From a checkpoint of a small transformer trained on Wikipedia: shifted keys.
Each number is 200 + 20 x the weight over its row's rms, rounded and kept within 0 to 999. Layers, rows and columns count from 0. The size before them is the row's rms in percent of the matrix's.

# layer 8 attention key, 320x320, rms 0.104, rows 0-87, columns 160-239
082,219,164,191,166,217,214,167,197,236,187,193,211,197,177,194,172,196,209,222,206,233,191,171,207,205,203,226,183,204,216,193,216,171,200,162,228,181,184,184,205,187,211,201,186,205,199,218,191,182,179,218,164,189,215,197,201,245,213,202,196,171,205,182,218,225,196,194,200,217,215,208,206,217,206,211,193,184,191,205,193
077,181,182,182,178,160,240,190,227,249,192,190,196,199,214,210,194,223,190,204,185,178,195,197,222,202,206,214,220,173,213,198,171,195,244,199,186,204,199,177,191,210,226,213,221,216,218,203,213,215,208,200,224,187,211,236,196,210,203,200,197,189,184,163,222,194,227,199,247,228,164,198,192,189,214,187,188,211,182,170,196
093,182,178,233,202,156,228,196,192,194,187,224,215,197,201,194,218,199,196,189,227,202,187,196,243,208,160,183,190,220,197,183,199,180,163,207,211,214,208,201,213,219,214,220,188,209,211,183,209,206,208,205,224,161,205,191,186,190,179,180,209,161,220,170,224,192,243,213,217,183,199,187,202,199,177,208,182,216,186,179,218
073,204,181,224,183,188,194,216,216,184,217,214,195,209,193,191,201,243,182,210,179,232,171,214,186,182,166,185,199,208,173,207,194,178,182,218,206,190,157,180,159,205,195,213,165,202,199,196,194,187,181,183,154,202,193,184,188,208,245,196,192,206,208,187,198,240,210,229,209,182,173,195,212,208,213,187,214,224,152,235,176
081,180,170,216,219,212,191,177,216,200,203,157,189,187,217,190,181,178,187,191,191,190,183,206,209,211,157,200,213,200,164,229,179,227,204,171,188,197,205,185,146,169,215,221,216,183,170,177,169,235,206,213,193,180,212,201,220,214,144,184,220,217,233,205,205,200,212,158,199,226,200,227,211,204,214,186,188,192,184,192,190
084,195,204,225,199,193,207,177,193,185,200,203,186,189,188,213,166,224,243,168,184,190,229,201,187,198,176,146,206,204,191,216,247,198,182,219,206,242,214,196,221,257,218,208,193,177,217,209,212,202,215,196,199,214,229,189,236,182,190,181,213,212,217,223,204,236,176,190,218,210,189,236,214,181,184,232,208,163,176,185,177
081,177,198,187,176,202,203,179,214,182,216,187,215,133,220,207,178,169,199,193,194,209,200,197,183,207,178,220,195,208,224,192,197,194,205,180,225,197,186,216,208,200,192,167,188,212,161,192,220,174,229,206,215,207,194,223,170,182,202,183,205,211,191,215,186,178,219,191,194,207,213,216,181,202,184,224,194,181,227,173,211
085,195,176,201,238,214,215,202,190,169,185,162,208,164,194,183,214,204,244,182,191,229,219,204,202,189,184,186,191,200,209,210,173,162,192,175,161,214,198,231,220,205,222,217,179,169,216,226,210,208,166,184,189,168,210,144,208,218,218,199,221,196,206,202,190,204,209,150,205,190,234,204,205,172,208,209,254,227,200,174,196
085,192,197,180,206,204,177,179,209,210,206,225,171,197,177,196,212,196,216,217,191,201,206,187,176,187,195,175,171,171,212,220,226,194,233,217,197,208,197,163,195,166,182,197,192,185,188,194,186,199,214,208,172,210,180,183,196,200,163,164,219,209,186,215,210,183,176,207,174,215,186,235,142,198,219,188,206,210,208,211,195
086,192,206,201,217,243,173,187,188,230,238,190,208,180,199,262,193,221,190,199,183,205,199,209,154,204,214,200,172,196,168,231,208,236,203,191,199,239,242,206,204,199,189,213,186,196,208,217,189,235,206,192,212,181,202,214,218,198,206,218,168,209,228,212,190,194,168,203,217,222,200,183,215,215,191,201,221,192,195,177,233
096,210,205,190,204,197,198,198,197,218,175,183,245,201,200,202,195,207,209,189,199,201,212,182,238,204,202,262,189,211,212,195,180,198,213,195,155,205,179,184,215,216,216,194,194,214,213,215,205,176,183,199,206,179,239,199,231,193,204,218,207,182,201,155,228,189,168,196,195,192,216,200,187,170,161,195,234,191,206,182,212
086,211,194,214,192,201,165,214,179,212,199,191,211,221,216,231,202,195,196,195,192,212,196,163,228,221,224,212,191,202,197,188,234,212,180,205,180,195,266,173,224,183,189,204,197,209,226,193,186,201,197,192,197,172,215,195,215,173,176,177,177,164,164,199,163,209,174,215,182,156,226,201,182,248,164,184,192,214,185,176,204
088,177,202,204,176,239,242,191,178,185,202,220,153,205,219,222,174,204,205,195,225,185,186,174,169,182,219,174,208,154,209,194,202,175,212,206,230,201,191,165,172,182,184,209,197,197,178,159,189,220,199,190,179,239,183,214,198,182,215,196,222,203,248,197,185,210,188,235,200,207,178,174,178,226,237,216,203,197,174,187,192
106,213,183,194,212,211,232,206,208,170,207,188,159,196,232,185,166,188,241,169,180,219,202,238,202,193,178,180,232,168,201,189,202,193,152,190,201,185,178,222,184,213,219,224,180,199,190,213,213,218,216,240,239,189,196,205,178,174,195,204,176,218,198,210,215,221,194,161,221,242,216,206,209,141,210,228,210,223,179,215,185
094,214,165,224,223,233,162,207,206,183,177,201,192,173,189,185,204,213,199,199,187,181,224,162,209,189,219,196,177,215,185,170,153,216,212,204,196,203,231,155,210,175,208,195,198,181,223,212,217,186,176,182,187,190,181,141,170,165,201,196,188,198,202,166,188,198,170,203,179,167,189,202,194,216,169,194,197,201,172,200,200
098,188,189,219,206,193,194,206,179,216,210,235,186,204,219,204,201,187,186,230,213,169,192,166,193,206,201,222,199,205,246,204,217,208,210,223,223,219,199,157,162,205,173,192,197,203,168,154,174,206,205,185,191,199,179,221,188,213,180,214,191,207,210,217,190,193,207,233,198,227,189,168,176,218,240,216,187,223,193,198,155
104,228,206,179,182,191,212,217,195,204,213,189,176,227,233,201,202,236,188,180,205,186,208,238,191,211,170,173,193,206,165,198,219,175,187,197,213,224,223,203,200,207,238,206,191,194,219,201,186,205,216,248,212,160,172,208,168,185,203,203,204,188,215,209,202,196,205,192,198,212,193,223,244,200,210,227,197,201,194,199,218
112,205,190,196,209,180,239,191,214,220,211,219,172,219,206,193,173,241,209,215,210,192,201,212,212,217,175,215,210,160,197,224,195,210,161,189,201,195,187,178,183,175,197,190,241,186,217,231,186,210,216,209,212,161,203,203,227,199,193,182,187,186,174,189,166,239,229,193,222,228,229,205,239,185,208,182,202,193,178,219,200
097,194,216,187,212,219,237,210,193,176,212,210,196,231,222,186,171,188,181,215,194,221,195,195,175,185,164,218,217,218,190,198,190,202,192,178,230,185,159,209,199,214,241,178,203,209,178,217,183,236,229,232,214,182,192,218,186,200,190,201,229,170,179,217,207,175,220,208,222,225,210,205,216,189,188,219,199,236,221,231,192
113,218,224,210,171,214,194,207,178,245,206,223,241,165,188,215,200,188,182,240,185,194,186,212,200,221,227,198,162,167,183,208,194,232,192,185,205,199,197,225,191,185,219,208,201,207,173,205,167,206,184,165,187,212,199,181,179,217,223,202,189,171,140,189,224,206,186,201,208,214,193,185,200,211,198,182,200,221,248,215,211
105,207,204,239,187,185,197,192,219,157,201,202,200,198,194,211,195,199,190,193,191,170,153,155,201,203,194,161,175,209,211,198,202,202,139,225,213,183,209,210,194,196,205,202,184,188,181,195,217,243,193,204,188,205,191,195,212,187,168,205,189,239,227,192,180,189,229,198,174,194,179,226,207,217,233,243,213,181,182,208,189
115,208,183,204,214,201,202,212,223,209,206,220,206,214,240,217,167,234,204,205,211,200,221,197,205,199,182,187,200,178,172,234,171,230,186,165,184,244,173,229,241,182,193,215,226,215,204,209,222,231,234,218,204,184,221,186,185,177,194,196,161,157,206,164,198,213,233,159,222,201,200,218,194,191,171,226,180,219,215,196,221
102,221,190,206,186,213,232,174,169,217,194,210,164,195,187,179,163,212,200,178,200,177,208,191,220,226,217,181,209,190,173,204,237,243,215,185,192,177,166,226,225,203,207,206,211,188,228,221,183,215,200,220,199,201,197,187,219,222,193,183,176,257,204,245,194,217,213,166,179,199,208,201,185,219,226,167,175,235,180,200,174
110,218,211,203,205,190,185,222,203,217,199,193,212,206,199,178,213,211,227,206,208,226,173,239,163,194,174,249,189,163,202,185,197,208,194,210,185,176,234,260,235,211,183,231,228,210,218,199,193,183,211,170,187,183,204,225,214,229,248,202,208,136,185,190,214,217,208,216,243,211,223,194,204,217,210,169,208,234,228,177,199
109,199,203,199,201,202,201,222,198,183,206,239,188,213,217,179,169,175,181,189,193,234,209,193,196,204,177,211,185,198,208,222,189,204,229,186,216,185,211,224,230,195,213,207,193,222,247,189,218,202,214,204,193,189,152,193,207,193,213,204,185,187,181,207,213,156,194,181,226,203,250,205,224,225,196,191,187,199,234,202,215
104,219,183,207,208,187,195,173,190,216,232,217,193,207,247,178,206,204,198,219,203,181,231,211,194,199,205,190,215,237,196,192,240,213,207,226,173,168,181,209,187,200,209,197,200,229,194,196,185,202,215,212,212,223,191,191,188,210,215,216,229,205,211,191,220,159,171,192,208,179,198,188,206,195,203,218,230,206,180,199,192
105,156,212,213,186,232,167,235,180,207,213,188,176,177,175,195,205,185,189,199,224,225,223,241,201,188,201,221,206,194,168,197,205,138,197,214,200,165,193,209,191,195,202,218,235,190,193,192,199,236,207,172,224,198,198,209,219,177,193,212,209,177,202,208,215,224,196,184,234,195,245,171,211,235,185,227,173,176,219,184,192
107,163,196,219,186,259,181,184,170,208,195,168,213,205,204,202,215,184,200,211,196,211,186,186,181,209,176,199,185,209,201,168,234,229,210,177,219,172,178,224,215,178,164,182,197,225,203,190,208,218,214,222,211,203,200,177,206,201,170,175,202,205,181,186,213,170,185,198,193,189,185,187,209,178,183,195,177,188,202,207,207
107,191,197,179,185,165,205,222,165,199,185,198,182,180,199,238,214,217,233,198,170,224,190,192,204,187,189,208,185,192,211,231,214,187,176,162,186,197,187,204,195,190,156,197,213,177,217,210,184,184,211,225,190,228,205,185,224,203,198,179,192,231,201,174,181,224,246,198,171,192,219,182,218,187,219,200,215,164,224,247,202
096,191,195,196,192,219,197,218,188,202,188,238,192,206,216,211,171,232,205,181,228,191,227,186,183,185,207,211,200,219,198,187,203,240,174,177,217,186,219,205,226,220,226,245,215,208,204,230,200,224,216,222,191,188,195,220,201,185,168,205,229,203,198,193,210,235,197,161,206,208,185,185,164,193,184,176,190,197,199,176,232
107,200,173,209,181,182,179,190,207,189,212,190,220,200,188,186,191,168,218,224,180,226,175,211,210,231,220,228,201,216,246,192,194,220,194,200,186,213,163,166,208,203,163,196,223,154,197,209,200,167,217,192,189,221,219,224,187,178,192,216,246,229,231,203,162,179,207,179,193,223,128,196,195,180,206,195,215,197,208,232,185
096,158,198,229,185,244,195,217,206,192,175,200,192,204,185,210,234,181,201,220,196,196,192,201,181,202,202,207,176,197,187,226,158,197,207,197,224,166,187,188,185,196,206,189,206,201,206,214,211,196,175,207,212,221,147,196,198,192,203,212,179,205,231,215,183,191,192,153,208,176,146,216,219,208,208,216,197,190,168,182,197
112,206,259,196,195,170,217,169,209,195,214,209,175,225,233,206,189,238,227,208,195,192,208,228,197,212,200,179,225,189,171,190,206,184,234,223,191,181,206,196,197,170,199,221,183,204,193,205,199,185,221,221,166,181,175,184,212,221,175,186,204,224,200,203,197,201,196,189,231,201,191,243,208,217,219,174,215,216,209,168,202
115,207,196,164,209,207,201,189,215,183,199,219,201,205,176,211,207,224,250,227,177,216,234,214,182,205,227,221,189,163,214,227,221,215,185,210,184,200,177,204,238,197,197,213,197,188,212,207,217,209,221,189,201,213,213,196,203,166,235,201,204,209,185,212,207,223,204,175,226,253,204,210,201,185,200,181,214,220,240,233,213
107,208,210,171,205,194,209,205,206,162,218,220,190,204,214,185,203,217,192,194,155,193,182,158,203,210,208,192,201,217,179,200,206,197,203,212,210,251,205,206,208,180,220,173,236,219,206,238,237,186,236,222,208,221,219,199,187,214,170,221,223,222,218,196,197,200,134,174,220,218,223,191,187,220,175,202,246,207,206,201,220
098,201,187,192,201,187,214,187,171,230,183,184,192,194,171,184,198,179,179,229,226,195,210,162,210,195,139,181,223,171,208,179,207,205,181,195,187,215,164,197,195,214,213,210,213,197,207,197,210,180,222,184,209,188,226,196,189,179,199,236,179,189,197,214,184,206,209,207,210,204,209,229,201,208,208,203,199,189,164,225,221
098,202,215,213,189,225,188,217,242,215,172,190,214,222,201,201,194,203,227,178,192,191,213,158,194,206,185,212,202,212,185,169,201,211,218,184,170,224,204,208,218,212,158,223,190,190,220,216,237,189,159,206,235,211,206,213,181,203,210,186,197,209,203,200,187,169,198,211,204,200,210,200,178,194,230,196,190,187,204,183,219
105,185,216,182,216,182,200,219,196,214,211,220,179,223,179,195,196,175,203,194,228,232,182,191,184,167,223,183,158,176,241,204,186,178,204,229,196,192,211,129,235,209,221,211,220,238,163,195,160,205,234,245,194,200,204,202,182,210,191,212,246,167,200,167,190,203,230,177,179,217,164,185,162,227,194,195,238,214,191,214,187
102,219,186,186,230,202,218,158,226,209,167,202,211,197,230,196,216,190,186,201,236,168,202,189,208,181,228,177,196,236,189,202,190,186,208,212,225,192,193,207,174,210,203,223,186,197,186,225,229,190,159,154,224,196,239,221,171,183,216,167,181,230,194,209,199,198,187,217,180,198,168,230,197,180,204,176,233,165,188,201,209
100,198,199,210,227,196,190,205,230,204,197,201,219,176,189,204,196,207,214,211,207,238,188,205,184,208,199,195,166,165,213,209,184,191,209,176,187,203,203,207,184,192,230,218,206,175,201,204,193,229,211,167,194,165,225,180,189,191,208,205,172,158,201,182,172,164,189,182,211,186,209,196,238,176,190,158,201,188,186,210,194
110,232,174,198,181,235,212,241,195,199,232,246,212,176,169,149,203,220,178,219,231,221,190,243,200,207,196,202,195,183,205,227,203,188,199,196,217,191,183,181,175,203,210,196,197,208,168,222,237,198,199,196,214,227,208,189,219,224,243,215,216,213,193,191,171,176,214,235,195,237,207,187,182,229,214,211,223,222,181,215,208
106,198,217,214,173,197,243,210,193,207,173,207,189,213,174,215,263,215,221,193,229,181,207,194,195,240,179,211,196,188,224,191,238,207,174,199,194,242,189,202,204,228,191,232,208,187,187,208,170,232,161,227,181,204,211,234,248,232,215,203,186,192,202,175,184,188,223,185,187,193,169,186,201,192,216,229,232,177,199,224,193
112,197,202,179,165,180,175,202,238,207,207,222,206,209,216,249,204,221,173,171,193,191,191,191,160,186,176,206,218,211,208,208,199,127,212,189,195,208,199,180,213,187,200,170,171,188,225,197,193,236,204,238,212,205,215,196,214,209,184,199,166,200,206,218,170,213,206,222,204,203,178,205,206,218,249,201,225,204,184,202,193
111,178,211,194,213,206,165,221,183,218,208,204,207,226,183,178,216,200,213,200,225,224,193,237,231,215,214,196,172,201,194,186,196,174,206,220,218,187,182,199,211,192,217,182,163,161,237,203,218,211,177,190,210,186,167,192,190,188,193,199,162,165,210,218,178,207,224,252,197,163,210,226,241,234,200,207,203,226,184,212,204
105,199,195,217,160,212,174,225,189,214,164,220,231,177,195,212,232,199,196,201,168,218,165,194,165,188,201,192,202,217,208,193,214,155,188,231,191,202,225,208,227,207,195,191,223,204,201,212,178,181,214,197,240,207,189,220,193,159,177,214,202,178,186,203,188,195,194,210,194,192,205,174,178,214,182,192,183,195,172,162,167
110,193,206,190,202,207,204,214,199,176,204,200,235,187,213,240,185,189,217,171,212,221,190,230,190,228,207,193,197,233,180,185,228,224,199,219,187,203,193,224,203,205,175,212,244,189,210,209,233,201,194,211,236,206,206,180,220,188,200,210,214,191,237,160,195,169,223,199,197,179,176,198,204,190,151,232,199,206,184,231,187
098,155,207,216,231,233,232,201,171,214,199,197,190,212,195,195,162,180,236,187,213,204,155,176,229,181,187,185,198,248,212,177,186,214,186,222,204,190,198,178,182,245,160,196,198,169,191,194,215,174,204,201,207,206,176,210,207,193,193,219,158,213,201,213,194,188,252,131,199,170,204,197,177,241,195,227,201,182,236,195,206
107,186,197,198,198,221,239,181,186,237,169,192,182,208,189,209,224,190,208,212,215,199,209,200,163,203,228,188,221,194,180,192,209,208,214,188,203,256,197,194,209,223,194,172,220,224,210,169,217,210,162,162,186,182,190,172,216,184,163,229,207,205,199,179,197,233,201,203,173,189,186,187,204,224,219,181,204,221,195,184,205
114,202,190,195,214,214,189,201,158,207,195,186,184,164,225,166,175,208,204,230,211,193,188,237,183,179,213,180,203,206,220,201,202,198,189,201,182,189,209,168,201,207,209,196,179,188,213,228,178,203,186,227,169,183,229,201,203,194,203,194,203,181,196,248,165,226,204,189,208,223,225,195,240,214,156,199,188,197,209,191,247
104,209,212,167,185,229,211,188,191,192,180,179,180,187,191,191,169,200,206,224,189,204,196,173,215,238,212,227,161,209,190,179,199,188,187,181,186,210,200,211,216,250,209,244,201,201,207,214,219,180,185,194,214,200,218,177,222,222,192,196,234,214,151,191,187,204,188,222,186,189,205,222,186,178,204,201,232,209,239,188,188
104,185,197,182,196,199,200,204,214,179,179,182,185,209,219,185,203,200,202,185,205,165,207,194,222,201,136,199,185,178,191,221,209,225,191,224,195,191,229,206,180,158,208,173,204,200,218,177,203,213,167,206,183,225,173,226,158,195,188,194,220,185,218,188,190,211,162,229,198,240,176,188,229,224,220,221,238,181,162,173,198
102,229,177,201,205,178,229,219,189,222,194,178,195,217,192,208,196,180,184,168,213,174,188,202,210,198,238,224,220,195,207,156,221,226,189,155,216,234,192,166,191,216,216,192,168,234,246,169,206,178,173,202,182,184,188,206,190,204,174,212,201,181,192,196,160,230,231,190,201,173,242,211,207,205,180,199,164,197,210,173,187
099,193,195,181,192,176,201,191,187,172,200,168,180,239,212,195,200,179,189,226,185,203,190,225,240,175,210,170,229,180,206,196,202,185,211,215,210,207,193,168,171,207,223,203,191,183,186,228,205,189,203,201,209,187,220,188,217,194,194,226,190,192,180,209,250,174,197,208,209,194,172,189,214,188,152,212,193,215,191,169,195
108,192,205,211,178,224,211,183,183,241,216,211,178,200,204,182,190,175,208,216,209,169,186,175,212,222,207,186,195,227,214,171,187,197,189,224,209,192,174,198,166,169,182,224,184,211,187,191,208,193,222,192,185,210,168,182,184,188,169,185,224,198,224,203,187,200,187,199,190,205,215,190,216,213,208,231,172,198,170,206,186
100,245,223,209,165,197,220,239,204,212,175,166,207,174,192,186,189,173,171,225,205,198,209,205,229,226,207,210,232,206,220,193,201,240,242,192,161,223,172,174,211,229,217,224,241,212,185,203,216,236,219,201,210,240,227,237,214,161,216,170,216,244,188,180,209,155,215,191,182,239,222,202,210,244,211,213,225,191,221,208,197
108,185,220,208,192,202,214,202,197,212,176,199,196,188,181,219,219,208,179,218,198,194,198,193,193,195,201,206,209,210,168,221,205,208,248,232,192,197,195,168,220,185,178,167,215,234,208,189,218,200,241,187,180,239,201,163,225,164,166,215,220,251,152,195,192,205,196,195,160,173,183,209,199,183,197,230,191,165,182,223,220
103,178,177,171,189,177,201,212,209,222,211,199,199,206,226,207,203,184,223,152,214,168,211,189,198,206,220,178,159,207,191,186,179,182,183,239,216,201,195,212,184,213,189,207,225,192,197,189,213,193,174,208,182,214,207,195,188,189,185,162,168,203,224,221,166,224,188,181,201,183,162,232,195,183,226,207,217,207,149,236,187
103,221,207,194,187,171,218,206,219,170,162,186,197,165,188,242,205,215,194,216,201,201,218,199,210,185,229,216,183,205,222,192,251,249,185,220,152,187,189,206,217,181,229,243,202,191,150,176,189,189,195,229,176,197,238,197,213,187,203,203,194,206,226,174,201,194,199,192,194,209,174,244,155,213,207,204,204,199,173,226,192
106,211,177,213,183,191,198,199,208,201,167,218,175,197,178,245,196,188,200,229,201,212,190,200,212,209,211,192,202,179,230,207,218,226,172,184,161,181,212,221,199,183,196,233,227,194,155,218,192,168,161,173,198,214,183,227,207,207,187,236,210,232,207,182,202,196,235,174,189,219,204,205,163,173,224,214,202,198,182,216,205
106,195,239,160,232,204,239,223,228,182,187,232,212,214,176,208,200,220,183,193,224,215,207,207,214,204,224,199,184,184,207,205,217,181,184,201,182,209,161,182,209,205,184,176,227,199,178,188,182,205,194,215,200,185,206,177,221,203,174,200,225,213,198,193,199,196,206,171,219,206,243,215,195,175,179,175,175,175,224,218,200
096,171,197,187,202,177,187,189,205,218,188,222,221,237,207,217,210,270,202,185,217,179,212,225,195,217,180,191,189,181,214,196,231,186,199,198,152,197,208,199,189,202,219,211,204,225,209,199,207,200,219,220,240,208,195,217,207,220,172,187,192,183,174,207,226,190,185,193,208,241,164,216,210,204,204,203,216,225,179,224,184
099,206,220,195,194,187,176,140,197,184,181,195,226,178,188,195,191,207,212,200,192,188,199,182,182,198,211,215,175,183,164,222,237,201,220,169,209,216,176,165,180,228,168,159,175,194,196,193,202,200,181,235,224,215,222,175,206,164,210,206,192,202,193,153,234,215,180,177,225,209,172,183,189,152,227,172,188,197,202,175,220
099,212,179,196,196,198,226,199,178,198,202,220,213,196,184,200,183,165,171,194,165,219,228,199,173,197,200,193,165,217,197,191,203,222,236,204,213,196,187,155,201,207,193,229,179,183,148,166,215,176,169,202,213,207,202,195,199,194,192,170,205,214,222,171,210,187,170,193,176,168,187,212,186,192,230,205,216,184,207,179,190
099,238,229,208,225,217,203,208,210,166,190,178,234,194,231,189,182,174,179,218,197,203,173,194,182,209,213,212,165,166,212,180,226,224,187,200,179,205,210,203,190,213,172,201,217,177,236,204,191,176,177,225,173,192,201,209,185,194,197,196,200,245,201,215,190,199,234,174,253,207,235,228,230,230,181,168,203,197,220,197,242
076,195,209,176,184,228,211,237,183,205,193,195,244,219,187,198,207,186,214,206,229,201,240,248,217,221,168,211,177,212,232,230,234,194,190,192,179,225,224,146,198,189,199,197,224,207,208,185,193,171,217,213,182,175,257,209,185,182,187,185,180,207,184,183,197,214,222,195,201,182,220,220,200,159,205,185,176,216,222,199,161
075,159,176,204,205,212,204,211,196,206,211,164,200,186,197,204,197,183,174,209,210,179,184,197,218,207,221,207,193,216,179,153,150,206,203,213,215,188,200,178,202,216,212,194,179,205,202,206,193,211,223,165,216,199,203,206,176,192,199,209,209,204,187,153,196,236,187,197,197,233,240,213,202,168,182,221,223,184,263,193,187
075,204,209,202,156,200,225,184,176,236,236,211,183,208,180,208,190,190,214,179,195,192,220,233,211,204,224,212,202,194,211,210,191,231,208,224,215,229,234,187,207,199,184,139,229,162,216,181,193,216,224,228,196,193,222,195,185,157,193,204,172,183,193,209,203,201,212,175,194,188,215,203,196,178,151,191,208,194,181,199,218
076,188,224,201,176,213,222,208,189,209,172,198,208,198,212,196,211,177,215,188,186,190,169,209,182,200,215,197,200,154,201,246,159,186,200,204,178,223,185,157,188,214,199,191,181,203,174,203,196,191,223,195,223,193,221,193,186,228,215,186,187,206,198,191,199,198,169,245,188,215,209,190,189,184,202,203,186,196,187,212,193
070,213,203,226,224,212,185,220,175,170,207,190,240,226,223,205,189,174,195,219,211,166,181,200,161,210,198,236,193,187,185,188,207,199,185,194,209,187,227,196,236,195,206,217,195,204,192,219,198,200,171,142,226,197,182,233,216,234,185,228,222,199,193,179,200,191,213,198,197,225,184,216,204,190,223,235,223,187,176,180,181
071,179,216,171,230,218,165,188,229,205,194,183,203,167,229,172,208,212,208,214,204,187,199,185,194,183,185,197,201,221,188,190,227,232,212,210,192,225,223,235,207,178,227,177,169,194,238,197,199,202,167,177,186,184,215,187,242,217,220,236,171,201,200,204,176,174,174,214,241,230,160,194,205,208,198,219,181,168,224,183,218
071,186,191,193,185,166,189,181,203,160,206,211,235,181,192,215,214,211,200,187,233,209,186,218,206,174,186,231,216,201,209,226,193,227,207,193,173,217,175,181,177,212,180,225,209,208,173,195,212,192,230,193,195,187,189,208,208,173,188,179,200,209,196,209,221,217,194,175,214,176,208,184,200,196,169,197,211,180,197,224,211
074,167,141,241,183,238,206,207,158,220,193,177,229,200,185,185,190,204,166,243,196,187,241,206,204,207,213,200,193,219,203,218,192,197,196,195,191,204,227,213,228,187,187,172,197,183,213,221,223,232,206,199,225,162,207,183,203,172,172,175,216,175,197,181,203,232,223,170,221,221,214,174,173,206,157,193,222,213,182,193,184
084,191,208,228,196,226,208,208,173,190,205,195,164,212,206,185,192,212,198,208,168,202,161,191,173,215,192,160,215,179,204,188,154,217,193,200,222,160,177,192,172,230,180,221,201,195,172,159,205,194,213,218,180,202,242,186,209,219,197,182,200,170,213,170,188,173,194,198,174,176,220,198,174,241,200,189,199,189,202,241,222
075,155,188,206,184,172,208,237,199,211,225,218,226,198,171,215,186,146,215,199,209,174,187,208,197,164,187,189,250,215,193,229,182,230,223,175,202,217,214,196,186,232,212,228,172,207,171,172,202,212,200,193,207,233,226,228,218,207,193,184,203,233,214,184,193,194,227,205,206,221,227,234,222,181,204,196,194,186,172,194,144
079,201,172,174,189,224,184,192,192,213,186,191,203,202,208,198,218,248,195,215,154,209,223,192,213,192,208,227,178,227,189,182,224,204,212,203,196,165,205,187,226,151,224,185,222,225,181,182,208,225,191,209,184,204,200,173,202,219,192,201,210,177,184,214,189,170,227,184,216,223,195,231,203,210,176,188,166,206,165,181,230
081,193,177,205,191,193,207,233,205,169,202,211,206,211,210,186,189,177,181,182,199,185,219,202,198,206,185,208,234,201,205,223,207,177,167,194,222,205,189,178,196,254,191,191,194,213,179,160,192,218,234,187,191,207,231,204,147,213,195,197,248,197,160,193,211,205,198,163,211,216,227,201,186,195,243,219,206,208,197,206,175
078,226,189,208,200,197,208,201,198,199,199,192,196,218,198,204,245,154,174,203,221,209,189,180,183,232,216,198,216,180,233,195,200,205,188,242,173,188,202,215,199,207,188,205,224,211,201,190,188,187,220,184,246,215,194,192,226,172,192,223,187,247,207,239,183,130,209,201,188,179,194,222,212,234,193,195,199,202,192,227,200
088,180,209,203,209,250,205,195,193,182,218,227,191,212,197,179,190,172,204,196,211,199,184,177,200,202,195,207,187,224,218,209,173,198,179,193,204,235,149,179,166,227,213,221,189,202,181,204,165,203,202,211,192,196,214,227,201,183,175,205,221,239,199,205,190,186,207,162,191,210,189,220,206,167,223,196,246,193,190,185,208
090,187,194,219,213,198,207,214,186,208,199,183,201,210,192,205,199,202,226,188,221,184,188,224,163,186,207,198,226,193,209,216,210,205,196,199,147,249,179,196,201,217,203,215,189,230,225,205,215,190,217,191,205,217,207,193,163,192,197,193,203,200,223,184,187,214,232,182,189,162,210,218,194,182,169,200,190,197,214,209,185
092,196,187,236,187,214,207,228,183,165,216,187,153,188,228,185,204,177,175,223,191,196,189,187,236,213,210,212,162,197,209,159,178,215,222,205,173,175,212,229,232,183,181,205,197,205,184,242,202,170,182,168,206,200,184,170,185,206,210,206,224,200,206,189,214,194,197,196,185,198,217,191,161,213,166,235,175,205,132,203,176
090,207,208,173,211,237,238,197,232,195,205,181,216,239,197,207,179,208,223,220,168,211,202,213,192,179,216,154,210,172,189,220,194,190,204,218,251,208,164,188,190,215,209,212,209,200,196,217,203,219,205,204,185,178,207,229,197,204,178,197,204,201,195,176,220,217,182,213,207,189,188,180,196,184,210,179,217,228,197,192,193
091,182,194,202,208,243,190,225,198,209,178,169,202,206,197,212,195,179,208,226,232,189,184,210,207,167,202,207,204,227,184,176,195,199,221,165,204,217,180,227,201,179,178,199,168,227,246,206,234,221,202,185,179,194,178,173,208,223,181,213,223,175,202,198,214,218,184,212,195,181,204,202,204,221,173,208,205,235,221,191,190
090,185,208,213,191,189,228,180,203,212,227,235,200,227,210,190,156,188,170,198,177,191,211,190,253,236,167,204,223,196,177,192,221,199,176,237,189,178,217,182,187,213,223,168,195,180,170,226,151,219,239,191,201,226,168,180,205,158,208,208,197,202,226,224,223,200,193,189,202,194,188,193,206,186,198,180,201,184,185,188,211
115,202,234,183,196,196,193,173,203,196,201,179,246,193,169,211,213,216,199,215,202,173,208,220,175,194,204,206,202,165,211,176,209,200,245,181,200,195,223,219,207,158,216,177,201,194,236,221,176,186,168,176,171,179,204,182,212,223,218,223,209,212,194,205,219,222,212,242,198,189,203,185,198,193,185,214,231,219,225,180,212
101,184,207,230,209,186,218,231,192,196,194,223,157,183,188,213,224,201,215,207,199,206,192,217,213,177,200,215,246,174,214,200,203,192,191,218,215,157,200,203,208,211,199,187,165,228,205,196,188,209,193,200,198,211,157,219,198,215,190,159,202,230,228,216,220,200,219,196,211,220,168,201,170,212,210,205,192,165,215,203,199
093,179,227,204,208,195,204,210,200,209,227,210,179,205,158,229,208,235,214,205,229,169,198,154,197,194,166,206,201,173,218,187,217,189,195,241,212,193,230,219,202,216,218,205,193,207,197,208,191,172,209,228,179,209,225,204,206,180,237,212,242,202,173,251,224,190,217,229,198,202,186,172,176,224,210,178,210,168,160,192,177
110,206,224,178,182,200,161,186,175,196,185,189,204,173,180,206,184,249,188,219,192,188,229,204,237,153,233,211,161,203,209,211,203,177,197,202,213,171,201,213,235,213,207,191,221,209,241,196,207,208,222,215,205,201,205,189,191,218,208,232,219,204,214,194,203,232,174,198,217,186,172,220,230,215,192,190,207,196,200,193,207
100,214,225,216,211,162,187,162,210,181,209,226,188,185,190,219,161,202,209,240,188,162,211,201,215,169,190,183,193,217,226,198,197,194,188,193,197,203,201,194,222,196,228,195,216,182,186,191,182,196,229,201,202,200,174,173,202,148,196,182,203,203,229,181,168,163,210,201,180,218,228,224,216,177,195,205,191,184,171,225,209